config = dict(
    norm='layernorm',
    qk_norm=False,
    init='uniform',
    max_seq_len=1024,
    max_steps=13772,
    dataset='wikipedia_en',
)
Each number is 128 + 32 x the weight over its row's rms, rounded and kept within 0 to 255. Layers, rows and columns count from 0. The size above them is the row's rms in percent of the matrix's.

# layer 6 MLP gate, 704x512, rms 0.0439, rows 233-241, columns 256-383
size [ 75  99 104  94 101  99  80 100  97]
[[169  69 151 108 138 112 116 138 119 220 129  94 136  53 135 172 179 155 145  64 128 156 132 157 127 225 103 105 162 138  82 136 119 129 142 113  84  81  91 107 201 159 145 170 122 167  83 165 124 169 131 189 169 129 172 173 167  98  83 139 160 118 155 107 100 135  64 135 145 117 156  98 135  85 158  85 109 131 105 147  78 133 116 152 144 145 105 199 126  98 122  95 150 159 114 133  72 192 154 148 112 160 125 120 116 218 163 118 141 132 135  84  83 166 113 110 104 122 108 163  52  81 148  61 156 129  92 145]
 [142 119 110 125 171 153 117 154 128 142 131 132 114 176 183 109 108 153 115 166  99  79 110 151  75 104  86 162 136 209 123 162 113  87 119 114 140 186 103 153 142 180 119 136  25 152 143 137 145 135 103 146 161 106 186 181 105 117 119 153 177 140 152 181  86 136 141 163 138 146 113 149  89 126 140 182 111 118  84 199 145  97  59 184 144 101 118 124 159 152 128  62 125 179  90 166 134  94 132 139 114  57 141 115 127  57 152 123 124 156 122 102 172 128 108 124 110 130 173 123  59 104  83 138 102 144 159 108]
 [ 73 102 160 147 165 122 149 131 126 145 147  67 128 120 139 209 139 110 114 105 111 105  99 137 128  68 108 185 173  79 136  83  29 155 102  85 160 120  87 141 166 104 121 102 147 172 144 125 145 152 109 153  98  98 125 162  79 152 177 110 111 144 114 130 115  84 129  93 122  94 131  93 108 155 100 166 173 147  80 182 108 153 149 115 153 176 142 129 178 166 142 138 147 168 145  74 137 133 180 129  70 147 156  59 120 136 121 154  87 131 191  90  88 107 116 151  80 128 156  64 119 160 113  84 128 140 128 130]
 [141 136 183 111 118  98 104 115 155 172  88 131 118  75 124  85 194 160 162 144  65 128 161 111 127 120 115 121 153 120 135 139 111 134 171 161 110 204 142 149  96  52 152 131  95 136 195  86 143 133  75 132  63 133 107 145 117 134 147 101 131  92 183 135 162 123 127 187 161 135 181 164 151 164 153 166 161 121 163 109 107 170 154 107 125  84 117 129  55 146  98 177 181 145  94  91 142 171 164 145 119  83 142  91  55 168 166 155 127 127 142 105 149 111 117  94 158 153 149 152 118 106 126 133 104 173  60 100]
 [131 187 130 141  63 119 185 111 190 141 116 108 111 140 130 142  91  95 102 155 149 139 105  87 137 106 103 122 125 121 156 164 140 106  74 119 127 125  94 190 136 146 102  76 114  92 128 178 139 144 178 107  31  91 111 154 162 112 101 169 161 110 181 143 111 122  61 148 176 102  61 146 113 152  97  91 171 186 154 142 127 142 108  87 116 122 140 115 127  99 186 186 148 124 110 113  96  83 129 111  82 167 122 139 141 106 158 133 173 116 108 154 121 144 118 136  93 138 154 107 137 102 128 109 158 138 148 133]
 [132 109 121 145 151 125 119 137 132 123  98 159 183 114 211  99 122 126  70 124 133 193  82 136  92 107 150 142 148 183  68 141 171 131 168 118 207 120  93  98 187  65 155 108 151 135 165 109 139 109 123 114  98 179 166 117 142 145 108 112 102 120 140 138 126 143  88 157 127 167 139 135 164 135  91 172 211 152 142 116  74 119 148 195 145 140 109 151 139 146  92 125  85 121 128  79 101 116 135 140 162 140  97  83  85 150 189 123 136 193  80 151 163 131 160 139 181 161 189 133 124 133 122 181  98 176  77 163]
 [141  75 102  99 163 114 117 132 114 119 118  75 163 119 122 114 122 200 139 130 112 115 124 109 118 132 129 143 174 137 209 172 121 128 124 131 139 153  69 166 118 129 138 103 123 123 145 150 172 128 135  92 127  83 185 120  81 110  92 106 117 183 116 146 186 174 118 119 139 137 165 149 138  74 136 107 151 177 158 185 145 113 126 158 116 107 147  77 113  97 130 134 154  75 127 194 177 139  78 181 164 157 107 102 155 108 140 114 198  93 125  98 197 123 122 187  84 114  92  81 100 130 134 122 180 138 121  77]
 [126 134  80 116 131  94 111  97 107 140 104 157 113 117 105 103 111 117 145 122  88  98 108 210 124 159 147 143 160 162 135 165 141  97 125 158 208 127 106 165 112 110 131 164 117 133 129  99 144 136 156 160 181  94 119 106 157 152  85 179 118 153 164 223 143  74 155 114 124 140  93 167 146 131  99 180 162 141 155 151 132  90  85 146  87  74 116 188 103  90 118 174 151 151 159 136 109 145 140 148 148 164  87  92  98  96  67 142 159 108 118 101 102  80 155 111 120 120 135  75 172 175 106 106  99  79 172 143]
 [ 86 109 119  85  76 100 115 226 123 103 139 143 100 136 121 102 190 142 124 157 168 145 155  85 149 134 135 162 128 115 134 134 124 129 114 121  89 211 137  97 158 155 109  62 110 160 101 122  88 183 117 129  91 138 130  87 108 110 152 177 154  63 127 122  95 127 151 138  96 161 137 119 145  96 117 154 165  94 161 161 165 141 157 171 116  82 164 169 131 141 141 125 143 228 211  94 182 165 107 132  99 145 150 180 114 155 132 167 133  79 153  94 103 163 134 169 132 105 117 151 169  95 157  20  95 160 195 129]]
# layer 6 MLP up, 704x512, rms 0.0469, rows 233-240, columns 256-383
size [ 86 103 103  94 107  95  92  94]
[[144 127 201 109 113 103  69 142  95  57 149 143 114 167 136 167 168 190 114 144 127 143 131 127 150 183 174 141  64 119  97 164 168 184  75 142 128 167 182 214  88 117 113 150  44 156 138  89  98  73 195  98 128 102 107 132 124 169 104  95  87 133 118 166 131 153 178 133 130 143 136 147 119 130  41 140 101 109 165 184 154 127 129  97 194  10 184 154 170 100 203 126 139  83 146  90 109 178 148 130  97 149 167  79 134 108 163 124 137 167 178 139 167 125 139 112 173 117 137 107  91 201 171 136 101 129 132  89]
 [130  94 141 159 114 150 181 140 149 173 141 151  62 159 118 124 107  90  91 131  79 157 120 152 111 145 147  79 191 116  80 130 111 145 163  99 163  96 121 123 115 159 148 101 112 163  79 171 133 109 157  86  95 162 164 146 140  75 144 104 195 156  67 159 129 120 184 173 121 127 149 167  27 152 114  89 125 123 187 186 127 164 141 122 151 107  78 119 108 144 118 154 127 171  89 122 116 175 113 137 138  85 153  83 142 123 130 193 157 123 119 139  53 142 161 188 164 123 144 105 109 132 141 111 124 160 147 119]
 [130 163  93 125 166 161 123 111  90 180 218  91  92 143 134 134 146 147 110 140 116 176  83  96 134 100  57 143 125 136 120 145 136 148 113 119 144  80  93 115  90 159  93 105 142 147 162 143 182  99 146 150 107  92 205  63 130 150 130  77  98 140  90 175 110 141 123 120 102 115 138 177  73 148 123 156  75  74 136 202 121 151 134 175 118 120  95  81 168 132 124 111 131 125 124  76 143 128 154  83 162  92  91 113 181 102 112 168 128 118  81 111 125  92 135 122 123 117 111 128 150  93 137 137 106 129 160 157]
 [144  83  86 192 147  93  89 100 126 156 139 117  98 145 101 129 147  78 159 148  83  74 176 155 150 149 142 142 150 117 148 138 111 112 166 143 117  99 132  78 128 177 161 179 142  93 143 128 110 144 177 135 163  91 141 176 174 165 118 177  77 109 136 161 119 117  82 116 143 158 100 116 142 112 136 123  98  47 165 113 127  83 139 165  93  97 165 143  80 119 115 141 161 143 118  88 124 129  41 113 106 119 153 116  39 120 146 126 117  89 146 132 154 144 174 186 145 137 108 164 173 156  96 117 125 131 109 190]
 [ 99 115 123  78 140 142 112 128 136 131 101  31 102  95 113 100 168 156 141 138 111 105  99 171 133 205 119 189 131 138 145 178 142 143  82 108  94  84 128  66 134 123 200 158 106 175 165  92 178 133  46 157 157 113 137 145 150 143 101 131 163 118 179 147 126 159 197 119  89 127 158 123  83  95 138 159 110  62  90 167 145 153  97 118 163  50 105 111 162 145  94 170 106 133  90  90 121 115 128 169 147 128 155  89 135 112  95 149 203 124  87  79 101  61 146  94 143 144 118 115 106  71  89 165 134 137 148 145]
 [ 91 202 174 154 138 113 139 130 114 137 116 151 130 130 148 119 101 107  96 120 149 143 175 167 101 163 153  93  84 128  83 113 146  55 143 161  84  69 133 170 216  65 174 120 138 126 114 123 113 175 151 123 131 121 136 135 137 144 136 168  97 183 166 164 163 152 169  79 108 175 227 229 113 136 182 140 146 130 126 106  96 150 128 105 114 105 134  83 160 145  78 102 105 108  64  94 183  91 199 118 161 162  92 104  92 164 172  99 137 109 182 112 132 124 112 134  63 125  91 107 108 147 123 120  94 110 120 167]
 [144 153  90  56 118 127 122 143 124 147 143  92 115 104  81 119 111 117 132 154 169 112 189 138  91 154  84  88 156 150 126 145 137 142 141 189 174  79 154  73 123 132 131 140 150 144 133 114 176 161  96 116 177  66 135 130 134 125 131  81  89  59 146 113 179 136  99 158 137 149 100 156  74 159 118 138 111 107 133 123 179 137 160 161  81 149 150 129 138 118 168  95 116 117 170  83 102 152 166 151 142 120 159  84 169 167 141 171  89 153 206 165 124 104 141  76  80 121 177 133 169 146  53 156  74  74  98 238]
 [132 188  90 135 155  93  92 148 136 105 164 117 139 145 134 123 122 104 100 142 109 188 137 180  70 121 134 165 143 102  72 145  79 138 111 167  74 137 117 113  90  69 111  95  75  80  82 151  99 105 143 191 110 185 167 130 162 186 170 154 156 139 178 119  99 164 169 129 111 101 126 120 204 104  87 104 101 138 100 186 153 140 132 144 127 146 119 119 130 141  98 123 102  49 102 152 141  75  57 105 146 149 156 110 125 171 128 168 103 108 102 102 153  81 161 159 151 166 127 158 155 100  50 142 104  76 121 130]]
# layer 6 MLP down (transposed), 704x512, rms 0.0422, rows 233-240, columns 256-383
size [ 75 104 105  97 100  99  87  97]
[[158 173  85 123  90 128  95  91  93 167 156 185 118 137 122 170 144  87 143 155 145  82 159 136 162 146 129 197 176 102 138  93 189  91 124 135 147 122  96 135 123 142 117 176 114 170 123 215 124 170 128 111 138 107  71 113 182 159 122 106 142 127 141 113 136 127 121 145 121  90 134 107 114 114 116 171 115 145 164 175  89 138 146  98 157 116 107 146  86 147 149 151 152 132 154 105 133 103 137  31 204 100 117 132  91  63  82  88 147 161 108 100  97 135 102 124 112 105 123 170 131  98  96 111  87  78 102 107]
 [ 68 181 151 155  87  57 107 145 129  97 124 144 104 152 159 131 179  77 114 152 171 128 135 118 139 155 102 171 134 109 107 141 109 109 126 148 137 121  47 114 146 121 123 123 148 128 141 131 141 125 118 104 187  91 160 140 108  73  97  92  48 108 164  90 119  86  96 114 142 100 189 115  89 173 160 111 161  67 161  48 166 144 151 179 193 135 101 122 199 128 174 136 118 131 101  76 135 156 147 135 194 123 102 138  79 145 119 127 160 153 132 131 161 127 134 170 159 153 196 121 146 132  82 137 146 160 159 116]
 [122 123 101 146 139 187 141 113 117 170 150 113 144 173 155 133 180 161  99 104 141 109 127 193 116 105  99 154 162 128 181 139 112 114 163 179 138  82  79 115 168 173  94  88 140 140 169  75 172  93 121 107 148 137  88 139 138  71 123 127  75 108 133 189 121 105 100  69 164 136  96 111 121  94 140 104  97 131 113  39 105 160 103 193 159 132 202  82 133  91 146 164 110 108 103 159 175 123 142  98 157 182 134 121 129  59 160 167 130  69 123 120 109 161 121 159 102 152 211 170 140 135 145 122 136 113  99  93]
 [ 66  94 171 132 110 171 190 106 130  63 132 167 155 147 112 152 102 122  50  69 164 148  71 138  68 148 111 134 122 147 184 140 150 139 161 103 185 108 147  96 181 136 144 168 103 142 113 123  95 119 117 183 133  68 150 170 162  93 120 173 183 182 116 132 104 130 116 150 127 126 114  88  80 140 108 160 146 145  94  97 152 155  73 179 132 172 134 117 178 137 163  65 163 157 103 138  63 151 134 108 120 131 116 168 149 148 108 152 106  92 103  91 151 139 119 175 123 102 124  96 152 197 168 153  93 124 141 126]
 [117 127 143 181 115 181 120 112 107 114  88 162 178 104 161  35  99 170 146 115 146 202  87 133 137 134 145  91 128 167 120 129 141 134 136 148 140  83  54  80 132 163 111 169 104  80  95 106 130 150 109 124 109 155 117 128 144 140 137 145 164 100 103 174 178 107 146 118  92 130 162 133 136 128 130 123  80 103  97 128 187 150 123 138  98 124 127 163 134 145 172 137  61  49  68  81 155 151 139  91  92 156  61 179 113 166 173 146 124 170 178 175  89 105 138 124 170 119  67 175 112  98 131 149 110  81 201 102]
 [111 174  95 133  95 137 128 130 125 111 123 159  64 161  90 112 123  84 158 137 129  94 111 127 137 129 154 137 157 120 175 165 188 173  84 147  73 135 141 101 142  99 186 118  54  81 121 128 174 198 145 124 150 172 146 121 108 110 138 130 153  76 117 107 157  91 103 171 106 159 177 110 139  73 190 107 127  98 133 160 132 106 211 147  99 164 127  89  64 123  83 105 146 119  92 108 177  97 101  54  81 152 140 125 112 123 170 112 118 136 137  77 139 181  82 155  39 158 122 153 120 119 121  94 146 127  98 169]
 [119 122 110 190 127 101 186 163 175  92 166 117 119 120 114 140 162 110 148 171  88 125 181 139 120 121 145 129 129 105 163 164  58  48 172 132 160 129  58 136  53 115 138 148  73  76  89  95  84  99 149 129  66 136 142  90  99 135 171 108 131 174  70 172 139 115 140 196 202 144 125  86 155  69 148 115 102 120 129 135 192  78  93  78 112  74  76 127 102 124 120 129 137 117 107 116 122 173 180 128 107 176 113 145 112  92 156  91 111 101 111 157 106  91 104 121 143 138 160 161 141 115 133  98 131 160 117  59]
 [173  94  93 141 186 118 130  69 131 147 137 120 132 157 105 150 163 140 119 131  64 103  88 123 180 132  76 122 183 156  54 136 156  86 128 121 186  49 131 144 150 125 124 129 124 164 111 157 178 108 138 117 127  78 116 183 111 110 104 176 133 155 202 157 144 110 132 111 193 119  72 165 130 147  89 154 165 116 150 146 139  84 151 126 139 125 138 124  95 137 152  79 164 157 125  60 148 113 137 170  93 138 112 134 125  89  90  97 170 123 123  88 102 114 129 110 138  59 159  54 139 160 130 112 153 152 168 148]]